Weights of a small GPT-style language model, trained from scratch on English Wikipedia.
Size: 12 layers, width 256, 4 heads of 64, MLP 512 ReGLU, vocabulary 1898, 8.59M parameters.
Architecture: LayerNorm before each block, learned positions, tied embeddings.
Training: a variant of Muon for these matrices, 515M tokens, 3928 steps.
Each number is 500 + 40 x the weight over its row's rms, rounded and kept within 0 to 999. Layers, rows and columns count from 0. Numbers have three digits each. The size before them is the row's rms in percent of the matrix's.

# layer 5 MLP down, 256x512, rms 0.0789, rows 0-213, columns 128-191
090:499532413557486541439532550576496542506479556452521527508453473549526527535597552481562497439447521430469411556413510481426414507532527484525506479565528488516523555489498478515420430502512502
095:494485490557539531523526468521515480463442530511514407563488540483537444484516506527433513553490479417608432523422450489480499548595515543475561470503509472485518520468492529500519552521476429
099:477546480497463502494480492510557474551509437535489494472476501506491498497518470436494496465459478501483440559477496563416568528452473542469526443510534493488542498430555526518481511454433516
095:459508457541494537485525496553498550452514511507449531529500518463519552431543536447490499508487461500480527433477537577489509524478473517550488549519452475439482580481509550527456507569477471
102:472504535544458525530449535527556503397484583517525512438487503558500479476521510565515548432611519527522423501548501463537380525472543521451541506564435485492505507485561513493529521544569558
095:490563557471457487505458427498498515537550465476513574529458527496455511480568518499598533430486490519501536406543502573587463477488546511543547510501494524470507583492498472588523489523522474
098:502518533525474514492512571468509504527481489497480459436492469525511486443522433421529470473472546470522479540526547468433413541574533549449463490532457416529480602539511573439468519440560512
103:454487487495504503402474518503500505555493558515533493516549493502477519505550519526465398546543462501415521529510506460561489487535450475539475430431516488496485511520516479529493561437497559
100:449543515476455507551540493491540511456613510518508495493559546574472529444438449446480491519559514534530464429521443517517468543475391497483514505526470438471491527561456489452587549520492493
100:568474500571498569507547496533519445561537510510562486451489496474525508535454491501441498564528569524493555500493527443562507526466516479518515486489596463407470546476477636538481474553488502
099:500535442494480493555506499471454482520595536452530467428524445511474542483486507458473527512564467490407541436564483541458572515505395523460449474439494513548575499487514496491510549544466526
101:467500475460442506589537501523463488445542499497509522480508496510442574417402520557549526529475498536489512472521495544497528519524488420518567428456508506466461506477534509472554482591478489
094:523451508457488527557547503485594546449546476508547481472527473471560503539502450489471498532496529550567474499547489502487579469467487471509551498554572476518475486553561576449474567454531490
097:504426521512468464442447508493568483516451488531528447510476447464551523458488479490482507479532532499501498534499485494530496441546487515446482536495426479541464505504428563507485492541511478
092:502468460500504484498518488534465476486529495521534610515497533482516496505464428581539535508509529485478510474495521462507626485531425499505481523516529505523500561426465553513495539498512473
098:514507459489558469481439505522520538604450580483431450533519542486569499520496456403429500474537552523548491566453500490522423441452482514500481565542455571529524524503434531582484514428588557
097:450540515504383485494473495462481405469522450488508470413537559419526449526427495403454508472528582469530482433486425448532504469429482472508551474527494551446484507560507547535522439492535578
104:531464420525531437557539496502538470536452479520485563430488441450533499548500486548509498595590526500546506497500502471515424462522529510533507447476504527504436552544481446533519549442481532
099:507502489395391534528442487537547515500564497398505562478632464540470533471438484525480569517471528540461521418421527466481456493518512467415476446488528410440489466492568445536486506517569493
101:469450500487464549569504501475513516430540560487501470441413533479470465501533499524592516575489504442524427456500485434523465499515431442539452431478538478486464500446494487457506454491519437
106:583575508542539456517506472463513456500498528520549485441507519455565532520476518541435505495533532473462507567432510397481570526457442476445532486526501462512513471424477514519522497507522483
100:546428529564480465511478539466529553490550488440509483474516486471507540495429441445466527522547546542525473490446506427530470506501528464491459540513438503485537540465558513525504488482496449
097:569462499477537463510532471519471544491418532399447554529556465518506515462504447505530424519474574581408550556507505472509496492470603505581495428401465452504456511528554509488513549469476453
100:516478442549496511513505515453581498506519492470446475491439534445580502463474498465549496535523479492460544513517486516514486574488546508481591438497609486521522497490503488467469545515531550
106:491492450488496534479553520502492499530597539597445511493519425482501525507534464421444489591504445581495442496452513519418519606500509485486512468555447483411486513511452488535485475543444425
104:488463460472601468488575557538492520473466474442462508556472526478483455475533469487491443474544509502535523472502529522501510515523551517588544496460415424523467464513535509510405521474495434
098:497489470484507558451476512494462559491453526468537458468527439444531583403525509519523569473555492492519493510594543422498454483498506502491555526525519534517516469509460468536545448516499548
095:539522485489468579549479437437549510454552442480496533537466505493442514462451481465493498592534553487455424530519502509521566506528509534523436539483497481507469570507503528601521442474448531
097:529578577541510509459470446517500390498521527498481503481504456537532492539521463474481490470465492583544495514409492573594501463520508485488469451500553531476507497439433468447518525490572526
101:540476530456435457485408472523473498523490478490492446513439418452533434467510536506527479463534495514440449546514498502460577517463493535454486507506461514506497422533464432500514528459480550
096:513471460510466473472489458533463465453511495538474514443422513453517467515489462525536483476572503476488453498470539467489518504450503514513471504444499471602459549432513435460529452536488515
101:530419474412506500537557524473547415613407515518518468517441509549507464496469516510476501542506459475461467443523477562523487483524539471502491490460479477545435499473480620449468549521468471
104:524478510520577493494439516604461467475538501465485438536400453545489480487509579479514444507527579560523539588549485521452489472453484560537440534466548459524514454469459533521478523531511503
100:454527519524429502477542484532526569468488507471501504511491478469531551518548435505486550503515554468450478533447502492567455523522463454569469571455492504494449493578516544472535482540495516
100:481552494561498546506517508508477442477486501463513499538556474528464478542508459463480486577525540503556483550503495525514519526542516606508455526525463476525471539469531518487509504404497439
101:544457460529482496503467521465456414504510421517530473504491511431455455493475446525534391464474520489511500471507497494544558491512490493391492560506533498533501475480497481488512513453551447
093:511517489588497541511502466546514489463492539460446494475482498474505534553503552466427536434504480476491469458499508520525463462619415483493521582524486476424562562501512524512484444516592497
097:500509502530533545477466422477511520466548514550503565501520454510526543496447550535527525493395551537503545478533467519571517428476507495463569474499545437490422471488476454463482490533523463
102:481567502596506497526511563564487477471470483442505475510568545489417498507645467494448540531482438471519500573465520546502469550495519483476599511508441603497501525465520514485501579523460511
102:508419496548402500536469511545513452573476539516544528449498490479483491587590487538458433493484525531445542546503518527547431475563487497556502477491487489551533478400565460467437539476543506
101:533493460466513479545543511474558524532506533536530518533456512419476479563511575473473515452484454451499455586463499484519496497514576478521503465496540517547475501499511544498448511555526475
098:480496531476510494442512488502515497560544484564500463507499527517562522498505489493553519518522478532550509496562461470461549573474460418526581561505443498524535464542488495528532444484495526
097:597441477469531397496487513438498541547427466467503533516525472521555557509568544486502452462469465485438472501483560449428487521435541576537467512493488516543518510564535462550569486485551501
098:519484518476499521510496518529444527515499444454481550475532509506499493542496529512524496519456394519438542494483432476508542495485534447542504525454484464487509531526530489432531546483521545
097:412496472476519471438487475464483469502465437502473537487521561553509539552475486489462476490493524477528457509436480563521496512466468539527510530416477531521523518445505566583488556528576485
100:522546506521505549511558438501512490463481456494494471495610525445504441525438506509432527526503554479514470487544428515548511453473486467527493512576472477524517564551531453479456525510524482
117:471524575523520549508413470457511545462643459519519553538490493550410451430516563496551483536498490480562530499476472537469501532472497497516500482503524515517534461547487509494465564482497499
097:521539407510441494502592541482490616492443496593489597449493517503519537530530521488534569533507476493553433512536470494465463467469457527560552504482550494489517549526486516494446491584512388
098:551412628547485467563483458473489478461455476495534527477517524504506513514548486488482504546457479401497483515532467505545478471552446489471508466520527481547532474426450519541531491552494390
096:506505557458536483542529435525549519542516583533508469457448450565512531527556524516563524488461504539528386493499477560491588477558584540469492482490535522518474431466481495495526459468481470
098:482549531480511508476499450488506508476446440538426545505414540577551494548481412571470449462564442488499551538567538466442456475510478428497494487455446494532470509547560527486476503512471513
091:536562474557464592475482618467447455489425489444549535606516543512486491451480465536523540486498530519484517514454469523519467487556584463483523490493521404507425598468487479527484509497482442
096:512519547443561467541482522529503513466504514504470530504484457481565478476527470515465594480480509483525491468509532485506504515410429400466474442607473455537536500460488533495576550491560508
102:503463604501434469506565521441507520508507509450498488440473547549510530522499484521515511542501495470504458547520490555508521602509470568548547433439548500471438572532464546529495403529625555
097:482509512565518517515437446507538471486531514454553532475485540492530533512469562517502495538475483509478536452622469553459539488475517468543522462493524509500540444572502443525508485477560445
104:520545529506557522517535514524480503470586495481556521473506514473523438526517528479553472472468539515439542424538539474428557466455442535405493526437438446490482478489460496477503530474439530
100:489514529483523394443581513482441435556462524545510533543445517568482450543549477468504510447567471451473432522515490517498524479546437513538571544522484423475515541502479505437508374552517511
093:474552471476518469489484449456514522438502488577465502452531465488510512497530508523480516512436430524442503503471544450601514514476529564514474498475471466491558519473524420500499446498421497
106:561516505526452568473556556564476494417503559455406515462507500415488522446498493476481419383483465512505481540435533432483414487492458478457476491433507553540513469454429412432529521568541495
119:500457442553512461456532493465471466481507517561478585513469438521504494451557446494491621512489498493483524546511474432528525485521453523490467580548498517534466537406460523561510479505526489
106:493506544534453540474457507561486454523467527447479452471533542486492501549538516509528533541527540499497490503509504506486525539511495523459497502468444510506468428560503458518509444534501502
096:459504537462539439550419519513565493467553491529483511497521457472514407546469466505477417427502446521509473502497475482421490567485566504520546494485505443476511535441504419514579490523508524
096:538459544555525517557535547514492486564477463498629441505555523544434565451478461545516493526503474543489529482546518565429456500515456458534504486494491513528527501538472455559490399514427468
097:496493496458528542530494431555530501549513536488531503449486523475514532525545488588603493440534435459515523514499509495510489516457441421529509501452478521505513500479425495455544420482521504
103:465437466553506490523455504557520529516540513475474464582536507469448501458510434537455545447515538424504489453476437495475530426507537582515516460499473528448514438426515505516479490508538498
098:456456547452522527462527520441515572470454447489411489518487449486475497511513496516460506467477526546466513456499445510460444474466554491558492510458459466464468466514566518568497498448530578
104:452501520526468491434542508463508557564411510488544433445468496536531562501525407602544535430486397512499518471511537569477536486547503495519509504526507570477491438472537491506494393505573524
091:447510457533503503512474493539512495508510534473480564488488536419496460497502449477543471484506478524464628481453426507486484534528549508543502488557473547485538481503560567488451480457493480
104:460527542497523541474566485497490516474511489500535490466447517511501540493522531511486514497563484472565493421468504571516476494482462497538455519521453465467495483473464517484531403503539518
103:468480470507495391455429479475476501496544468534477605494477440490547478552497501616495499472454456516547525533474482536445439433461480469508481517428469484467564488505510533533430497541472496
097:490532513454525452535486432512472534527485503580514502534523446484439524461479464453444466514464462390529476500509553454513582544482540556495462507513472474601469500516486454522549577559454512
100:505474463493464479461529412486462561523399574483590536577487475481525453468453513488579435486453520427516423486519409508449436560484519548439563428517522489518451488530446507509497464474494505
097:505474510509439479492538552549586471532489474563486538522483405521538454550491524522480506573448448544512495522455513495500452483493550501461500531505454489505508560510511527499517483489514472
096:498482461556482453504438510540455536453472568478546446499418497510465462450579515509479603481507486495506504478500531503458461508537486479424487486511519500469522588517511502544475502399505516
105:453471539546571510453516563466456535512471503481492492542494455501515486461484521472525444524482461528510461524469544588476494573532501531461543488537511514520483456510542456600466530475536474
094:451496448543522470521570529501498476537456483486561552591448492567489515526514435512472536543488560505529471490533505493513552475544504502517512533492530457463506444557442487496523436587474502
101:496541504462550534506524470456527575493539585537546520494505470437511532587517563476439568408521500541474431522540448561485446487539497499451507562467532571468458472514570553542482524608549501
098:473497531489522499495498437506444472450532455499489471513463515456456482500555517486494496466537523482519466412549519482528486528432473522463499515593484545456541462583553507457510524540564489
104:462546468547498530464503473409510498543488551498476505610502495564447459483455528511526452556502527561564513451502436480451467483463542476500411517473446520490455465498511505520441519498542509
096:514488522435488513479533551495503474447487525525467498560535509514579477522512588530517545440380516529548527561426489509475542440531545428521566510385491498507544474526540467571482516531531493
106:457462461532497489513553555517462489550503482473459512541526442526517447498449448516512495468515489602461529510483517490507533453523473546531508517551480541420470505516551485573492484560491552
096:537472508537436518493466505400416518488436488519575510612506481539543463491457411453439504514550485504490470491482493582468521472545477471525411469470490435526498475509604531456449508451474486
097:466543562527487432567529466499507545440515518515473473518520505490474469584498517486551415458497532554506583568530511537450430519554481481505624464499502556539518508479485475469550561478527581
100:488435482497542527543504402509474499441485474519492501504531464507485471463495500520479507489535531434529489540453500521483465515562523513572565482462456483473531536476628500520560523528474520
102:479493518474520436488487564468553597492453505567457447608583534465478470591446516453531475450494506464554588503486468553521575486520577407473520504520494438476568503554515560549457564511442441
098:530564500559518478487485612475454530469522523551541560485534474430511562519522514562535535498509541549485475542514495423411472585451542421497584457492498532512450467532456512488483473467496546
100:423449540439528476523513471485484540531414528530500474541586493491560580510502504428466484419473534549475508497533515480501466489471513474580538532523471517448518427552481540521494477552544486
106:523485488489461559543595432502433475500514544474519519499538497529473563479599472429507540581555534471544604487558463411485543466463478543484494474483538465560557527499466545542466489509514478
108:475529449523491517486484576556562550559499495509504461500476501529491578469566487523502497507554438447569482482494477437521553536454430617467504394509496519521493476524458433381534454475475505
093:508497466548458521509491524453482489470495514580527553546530483482549457472459486511548461553436615461514505471494461469504493526476533507491466494493547561455512511475537529480472520544391457
099:516475526484512558531395492485484554386426469451402564485501435527534497467520384492516515499523485466483496543510566516472518539473491502497406510516532553502463520432536485572560533458452482
100:516480525439512493508472484480605505491512514467464527490454468449539452427460463461450474526507442563500520477451442505508501533535504474516548498528524556511514548478466535508438493501556530
100:485471518532517491485525561439488499491477551506540533545445515528381500426488524523499435509521391534462514481440582484493474556491491491543470510461553524522466511507490487477548473526448463
103:512480505593518528529559543615509557465533509423504581443505546501468487478463546484476548503479529496501522528523590472547470508562465493523527421509512489449498475513459518481497543433542442
097:491504527466497594494485548538550501504442480474538419497538535450458544516510458557597527466462439468457520507437594513475498507505537482449520527534539482453526545457480514535486463501487456
100:491537466514474423509485499513482507511520485469474519498457517520509539527564477500421490563508541502439482500408467515539478477550481447454479500423445516436484460508445552439574476473459488
092:456543483508592470456494506577445547496503479459487445521524425517512592498547543497510461478499474525546506440552513542514437503515563470516491450481520453478526505466519478459530476578511534
096:456547493504499496509476531531534387535511473515539504517512456462462461535509437463471425423514537531547542495495531470504490465492497455507579543480480490456469538463516437440462513511476507
101:524542572431496487449400454477501465523567475482459484583509571416443437431477503508549477535470545465505484492428496549522462532468494428448463452550512515517502513504500447609502542470484448
102:551495536516453455457578510505452410534478533474494411488470513453521416428493497532489524523488517578452427575529501538546552577490522482562446528534560547502527521502503450505443499518454544
097:472511510509495494474504556469420462409535491560527473489466488502552476481499508540544488520522532504442471510481468541460471493522490475482467477521509463520549448451642516501504493458492514
094:499506508546451453490489568518465477416504600452395450487516484573484492458479489476484497577446531467605567467424498463504542532535488514465490482504523581482572450497540558535462585498521485
115:548505515499522547579575462532537511499491495485515538483514488458546492521477526547446548495441448526489487557472482522535512494552538485520521501451558493499508438436512566469581524500483514
098:458484379432455517497475532557515571519480495456524484500522523527416509466473489496492511575556467509489480466547441441509569499485496563499490527454496468487450494572526506521535471612513463
099:545472401520508480468474523532473545506513509455497476435474480486454519464529510511505535586525480502434520517493477496485548480490481444524516521480540544551527516533531445557417562485445533
108:449532486491543491452485493486445458413453503497491481477496506538545478495485479483506518515479479547475523467425463504469446513486429348453480537481436443568551473570507527519517476538507498
104:499518529528474442529409511514479462470520495457536504500434469551495502437499459550547523475466556397499608465511485459438447512512450512484505411540522469504559509469430529501511523413500489
103:541459584446550554557523550531469524450525501501513509514486467462522488557542500515522436420530493469500505595514527464526464475495491500492498447501477475550555525451490500469507551562475518
097:493525566502568600487432520572518513510518500508491445454528513503545466506449558536446523530415502554505457538551550549529499479476517468529524487491500599498438492510507482505450537436487454
101:505560402502514512575510486395489463480492472587549588496524515453457467527442521535515485494505552503509492521580519467442461412476495491477439531495569470473478542412497463532575469555569567
096:501529497550523513546516530556508529473557540546528509559439525504511530462486469542535527533552497445463584487484491528518549447472452583478423497539600486578542517504520524482504491488445477
101:500544575542489459486520483553570547510516506555491533454494557503596472458406484541515528521501483451499582497450541455524510523499507519555489530431546475530442454467486498522573524543546512
097:478520493510545599442542541429472552536473460514514460453483501515453547555511477496498536500552470449399433502454465492514429482531443487508541535504524510518544525472501413493447501514408514
101:470443487539476531527470414504566537448533477542563510466548586492502524524424483446572509483457547479480506541569506468415489500505578481522486439439543536529537499535477449427436397439516505
097:576542493529502506454584521521543461578492564457497449540481525474470491535487538469507598503514461472527520523485526511483487564537454440495543472500553560512523514507499551528462540475444451
098:493486458487503475516517550495505463544535507528494400520511513456524511526574483484489524511502535474556513473559506439515519532574496496473530453472481450515481520487469577543474530507445436
097:409499476473510517495527483471540465493402506591530529511524558449518500555504493549514483480549409434495542448481466534443525477534506599504453483482500578524470546527434431502454542510547513
107:515502534449537462442479541470471528432526537520426490512545513597459516539504512494460468466464454463471519442490529496505464531466522506529537471505422543518502458491495500500504531547439501
098:557531446530530534431514445556560491541554553454552521572494420569522502477429506536556474426498528516481545476510499496537483472511561530553482538542457533463551522524427505535465531498495528
101:436608511527490499535554520540518445473494525529516503559489528506491506481500479524447524485509562491526525471468484535476471460482451478457517481544549519476496480493452554515497489510453543
104:463536481558469488528542483475488534503474424520469473426533440465502505543521475456523445480484575524495484486456490464550519506504459497503464468550453406436536449527464488511507449505467461
100:471546544504505503547512540513552505475424528488548432478517490499540418447492446451512476505504512531482578475498512520543508543551544513453529551529485515507518449510543483492466559473461452
097:507484546504573444506481462489460483501485511511558435469429533540519460499489601420458465517458441439434487513537485514471503460497588498527476466557479487446515459519530467500529447529532547
096:505503493527520518532505394561503471547477475522516457515460546525451442566483560436526469461482488494514472544549514517519482444522416496481479470438515499501441501479471447561492520484499577
095:591493453500507519524485448443523397546539510401545499456499483425459501482482552456466408460502498509557492428490522510582521458503487474477588487483476584530555426456510511459511555548442495
104:517469520513461549511473486504504451510479548444547536433475518488464587503516494491505554544500517475509484561497487454476512510549502527475519519556502500467500561511471445453512570516499460
103:492516560468544497495557491492490501447499436575513494493517466528534530505501524491499501477459451497496541516520505456500551485553505568595466502538486506439579546500582504573509470503526464
101:517515491412533505522491469559537513523560547447547480505487500478499486532509480493488535475599471485513538568456539537542499476448519511508496497477567538541547538519529453439543532528542535
098:422492509590547468519576561478515466503496435476505528504511459536467459538554489500496445534453468578556431470512438583557573460489546494531479468537495549449427569554460501456404409460510519
098:526550516443464496464454502428537494523438468535467517516472433563424538500471564543523557513431548572535506503513484496549612472456518524419496568388460555502465528516466534491475467457468491
104:421517487409472561484464461496593502492570526493473438516516521403450541465433504545472515522512533508520460481508538489537502523523443448488470484557488529473490496540523492524549543461547482
097:386482548470422481486461464478540436490467471549495466502552468489517528469486558484457505544470563451492486463483527502528457480532520486441622523480494476542525512536500482463486507564407479
102:473404528464557513477549463492453459507495547577501427564486488429501505512438464573492510463462520509534445506475468585504499489510566531512427511563526543408473513516527532452436521493426499
102:564483514523491477550490486510454529511459430509513507507550453512437601527420477480434483494471505520517506531509522488538512496463469497451494530400418551495500512497440508462489484500511432
102:513519575497508484587431521492534397477459478501473483556482479480480490484516425413499510467502462476546448441426541533480468522483542454456468504514508456453561443523473481544527532538464506
097:482528534484433491554510439455504480435401467515511446530522503497451458545499464584494515521570480493537442442569501469519485439464520441549483544496536471529585500498419479458491465514427540
098:470574475468509547522508511544520524535447559441506529462469528521541495512484499548533530522509482547539436479494606460438498517482467561485518493541502495501424486503506553498483443492447461
093:507434422485477484418424487467517497619552497605542502514512578502485471491565572474527477548460546569541524516583474577515444467512506467554525432549501456480546408477441470454504456439532516
098:507548473517507492478532489546443527484465488524462465530530574485492520469535495519481551471560456514476497522460538497457478499505482515422506485536457484469446496461531444516551522523460488
099:588485471501520528545477465507450468498458520562487480525491489506519513491478523476554479504588550565513490427458376491480506517459505500517452517514533498519412458519453527516552483482493533
098:543476445527517560464452523486412499491569599524431495438603508477499518488500509579504474521528552547531488476506483399463494490493527514496511471554491499466515497456461570516534449522526490
103:499529514488543525481492493503516519532490466586474512466567518473568562543500488498499504541529429476544489493451503520448549527578496512566498541600523588513477498528579529431511521479602441
098:532437494543437510431490478493540499426591492534573542487561418488495372477492565461558508523512494512437505419491460468530500468510486475489529580516581524562540548555468463521457515464538495
107:447493522532504522439387542501470496511507490454423556535497444485463476577523494531549475483513543448504527496492540487535534542526501489536550484520432540570562471561545576491406518540484519
128:568523515445430507500491485477474486542520488466484444521530540562467415477433437538527467544543518520438542512473504534466503444508489506504509522539548523514525528522526490443550472490438475
095:459545543384516460510449465519467496524458557528503483502545555500564530435563528537515501483457580514546542489516462484494515499504596550531513553437544491467489519534460514446497443504496497
112:482495521522531505554579512526511541479474428533522506566534504509525495500520486459471504524498472493540593480560520591500444526549507544584585420525566503483475473490556530513468517538508494
098:492477504463474471480480504521506514466439456474484519520514575563510576456503527519504500507452560501525499521466460491465528552457506561411486519411508439480501450555484486596504509446567531
098:497494487479437483547495468462501491463490508536486530472498560484562439518458498470407531532572444463484420508579484462586567504476483516528515518447521523494489507452542485441488544506443550
100:496574467580509572563512546444489472499568509476457491454522431577518491480497464519466542531463490506506483541511535498487546496538458546460531486559493490498479566451537487567488487453510501
108:439537475454489543560528502558455468486479441516471518521526529526458509507473527527529494487465606474503526481545438519495480439513528493497467536482484412578510555480524522521581542419486435
094:479565534473459466535502585530547513522500416498476419529493469537485484453512502520488516482562477554527454592497433466500473562524554556453467480536543542499474437457544502491487438566544561
099:525454561532486465342541528570560554494489454548555502516466551479528492577551451534562477519528546525534491502587451508522424508509546470469497584520464518525470544418471495496530557428578505
099:532474552494520552510472502539498584638456506484528488505386475468514456552424481428506513513580466492492491466504513509563469519498468502511514445478496507497466479549474489524482560470474502
107:499542594495525543439540535448498515486460542516460517463528535500530491546513518476585503490492435440512480449532478435483505404444482480464505567522457528504488485409459511450461466522539477
097:433532476504501546502545488506483478478447496526448443478526511509503538499520457507443504529426457479492502534471486480576536499458516476477555460532540506477536530513476457538512481507475504
102:459563473554460471536570494533503513528490510503544423444557494572543481517547526587477519587497494526450504496518508567486508490528548495533517484509510507481494488515455507478461491468522537
105:541500501437492506529498511438470527520539572576449557464458422436490461527523511530529510532544518415475504507535484473470511460410431507448494454498468545507503462528510555527459458507476518
103:523484444498559501483518456451572528507526461505517501487501473522521473548522514493451474513520511512499492487485465407445528558594517556545415432542550498434490482487565516493461496483437533
100:531463453483564466540453502479468516435443445500554478550472521487450517434477559513557425516507513537432540489497546524494397484440512518500449468458494515440535502408499549546558463458507521
098:456477530486482457489453489442417450500530575535440485467487492513462517518546486539514513515524596513468480545466501462492494510551510490463450501488497454492533500473429466557470485493538464
091:533542458472563528489504544548521425448609547451488507482454422539521527487467397471569463547503534449466507555520465482471540466452469571448515456448490485473476507543536508545460597526510520
100:431509494477473511451541535520441464451547532464468422431463453475531577451474456528427516492478579480469430552492575468573520510469566523490526540458464581501547406517561492515514501448480498
093:497490474466462530492472512463487483527506521533479463513485567486491506534521502463461461568528447491522433469483524509394510522524554550552508561542549525491424495507444484508589486444490490
103:468511467492457488516544540558525460547523574506458534508505487451525446521554542430494480517536451555527577471502526564521455573423526491510474510494565571468508504503515505571422510506531482
100:550502484444554490431453551519469481525458487536464559545558464476488565517531529527514528465513504517486458512565460530507507497444461491499455474499420512449543476476575604452484524463479494
098:518530557462462525497501486570543479502522500452438546564522490517428624537478495541506503490506491469472478565443520474551438503440461497456503474589518487484457537531488483518498474450477553
103:463605432477536430500496479503539575521471523497506509402528484456492524466451517494503544446471478472500537508514484504499583487529523496596474601458578479543444482517557476500512488536532524
098:464460439452439502462542453484518513502448556437496480451479441553459453551588532525473494504478459497530467482508502499523534499504442455471494502463474537487570520458555533518436494544494559
099:494527489529545501531488488493496539465532464483528515524571495441462405502495488497498471452546501507467503473485591527552591538406515539520545456527501417536495549465486502493461489487561537
099:546460495530495422541493562436421487472531538568535575510553504539495502463511467490520539499523492475528503521510506438482497559503574478568513525556488462553483472553532442563471512538420514
102:527488530584438579481480507448467512507525476367461467446479530484499488519503462539553494532564566510500561536502517516457482484527547430479470455566549549476472581451402514551475536489509452
099:550481549552543535404504529481476503463506529489520515509481535491469505466455548472515578553435428470533538487458458469419506502476456493494474517521499568502513501446489495486519530505472474
095:497460503561441455472448560548502535436514528468507474510497476496531464467528507500460464472371521580487562490467519483483531527499549576569446484533529527527485452487505486474521457443391544
102:520472518431475572592458491556465424476528509496488546512471497528455538520424602457505480532445515471475464500531487468495383517458534523505519440511468518480509392495496528478531481551462459
101:481510469540541506484502513564482471548515461528528444554480516523539464528569503421487563450497456524458510549489550502483476500533551493532502520512440541512542519452505453499519393483491505
103:536512438524468383532453504584516481563497482483455503462421444442498538503477504474483473528401484510537499462476485570472497517559547547492418513466473516461498514551501493473541482458475576
099:504495442592489460413492544451534485508513484482508481545445484525446550497487457519427477505511468491444536516501558517515479601505495554524477505536584497526555533505493537514490464479504486
102:490476511424440494493610524471476573549522514478521468478447545467457527447501517507497515486459548496419513557481510487499462529505532503577481509573471574441468472470493470490509549501525476
096:533466516407499570449471484449481546510447494490466573571514465423431509437486548539516513496548530537431474544572464483558497430491467474473513452398455459509489538446533549490552535506476554
103:406520522477470489493550477547530507485471493568438496514535473467524490461555514527512489482507440452450473461510444462443482554495449551541467466436428569439426463400507453484482490480502528
096:499438458481557449513523472516542495511482508463531467528502514525478497582506532458466513500440531568533550527536515557494491511441479474515502500517495535484448528503543450470399462528481471
097:544511487557532469491505389459462479537554508479502519462523538623490481511521520511581458565565498469513486454510507520541474478530485488526541457497500518501530517471501409492490467444505504
097:553488465447526532497513518563451476555481516479511562501462451486447515528505535457537512532590541460473534570522480485475459516499473531506477462517433506576584462580471492476525489488506559
099:451544508513476554574514492548474443558461530441528537549541505427529531475436538474473523458463500451410556460547526569488561456509478509467504544484533509509528409473537442472553486544503516
106:481569547458475498521498462489482581487489461499443438533455588452407505526500491469489406454544470498469497485486494495482502525477443522477492554475518497531473485503442465429486523529527572
107:507468427566462462514461601568453461484553492441549434494516550485484489434538519537493545469462560478467478448601481503496508474449534431489529541518458513552559465541445509514551466526530520
102:542534538489585479487447484548479565618556509464447516508525444433481468542486479515549467477515529574524531432474489498467554479412468455529469542481481475446478515511455499513508447472528553
092:520507494558481486474544458630477492519520495470522502555428537494502446505569481495414526460471468481518553513485492515451475486502497487536547488488527574445490492551545459508485462526507527
101:463510443510502539474504488469424542464479471502558519471570436486450519515489534515518426491544495472445458532507468529584474476526429430556473433542459528524457527531496430497464491439494434
106:552410523450545510538500516491497448482476464485442492444472506532521460482459480525505521429506518490486524549455438551558508441478528507473447487475542437529491518577490480498549521490485544
096:484545491473513488473515486517460505511530481534522509485469520515443482483496492572546557477546421555479478476515519519493473454429540514506537484472516479497460540479523498431550538535604479
100:463540501552438453428462451456507504562483451578563553511560538519495409448494544491464522483523434515452524501559538412383548491528443403489599421538430472509535441505521487502474537492494457
102:516487484458540570546455454513567535540497538531538507444483459540554505466507479479543485472461517515487472422554551568477457490541490490513475522579506509442490473460453426466540513502525471
104:470541486458497535580498497468571472516501487492454518510536484584465437488474457480538472467486494561547504480526473459552527513495405520414464459531524485489489510538466445425531480486486497
105:509463459433550496493499524484521473496551477471575567462405611474470566517484477516483547501443460430504488573477554516583506527476496528540504497460572480499489545497505492512448634538528506
095:462498468481474476496466439456488512467540538514504486515488513442528502491465513439485520516477582485476465569576499499492487525455492465476498498498502398529533530482433506496500566516465476
107:401470551501478463492581508479491447497480482529485500460537520524406443514511486585515494523564533551506527493570483539495458448524481479461447567467506482504443497473483494485386588549457554
098:504454539537516497471536576502462537485523509449485462513451464490522558460485492467508447475481477474462493530559535491426447508528478506441468463546468478492467533517526553468480503496497455
098:486583454479503510527555466479495475546509449548563526567548564534476428539518504507520460440478483511516512487488486501409446590503507523496483561493484496558486442463548493431507442459532575
107:509578567469466549445479524500490506499532515582460537508485532458539595546446533560575484511411564515527515497520599412564468462526540484495490610529521472536539526488441548433510488555446422
095:545480582480507527503527502501526497513453479546515485537545481548523566484545537531558471478480422502466502470563514519546509528562505597546543540514423469487585499493585529509495472506430468
094:556483501378501514462536517503518487567573537512452529469449474458443528493479522551449479475439504585501498487433521526448472539467506529471458560500469470486526511509493425477478495462492511
098:553507571547566497461464540523550555494517522465446534447453552504459474501520505464503477502542489556483515412438503402485437456559496496471552545508549460436469525540429472452501525440486470
096:532481510540560440441375487468455531528498417484458475520478544500580499488504460469458478506464484532534484528509436506528528465473557498531459498470536468499420535511551471509477539546463447
099:492507457525495490477442517449447424494523512479491475479469529427456498412543502535424484565470530439479462505485582552516512520430529449435478517481439450536470454635459440547544465545429555
109:543485487503512519458474482461482407447491529555544536510441455556505445485510487486542578461443513459467551485489591455488539489530522495554539498500506464512541479599490555611508496505463508
101:484415516429457441505496465494468497508502520464587480480508524474519477463528352494591510418512518470500540486530546499514433462521514560563470471516513490649481525566421515479474476461490487
102:484488445561534566488452588445473572548561507429424474448452464481494519484563528497525505500540489501443507479515502547506573479466554556533457503477544473551546347558552440549517449489509554
102:530427465504534392454488459501513471529499487469471497489556477514495524493506474451466454514484448573511510561414437489452488500562461589529480520458550553507520525504529501491551573490476548
104:503485493587559482422413472446496485491480546470560446502512555427520466578498531476480508528507437554537440538451536491486533533557461451461464497491509520486457489516434563475484541509553471
096:468451479506543558515545483485481524443564560446539537572531464511529518479506461498503569506513470539497436494432552471509550501501472504535496463568546503483534469481553519551484482516577503
092:496490462445507402437480384547477445494499513514448445448515518466541485471467533459462523507527510495506497531427485506473511452527488463574485581482513476534483492503470518508477479475498485
106:518491517543536462410500496445500468517477435506571483546507534502442450519441467466531518517483457497484513610463484503545562480509533497531522493568535578490532440513519502460540473469464519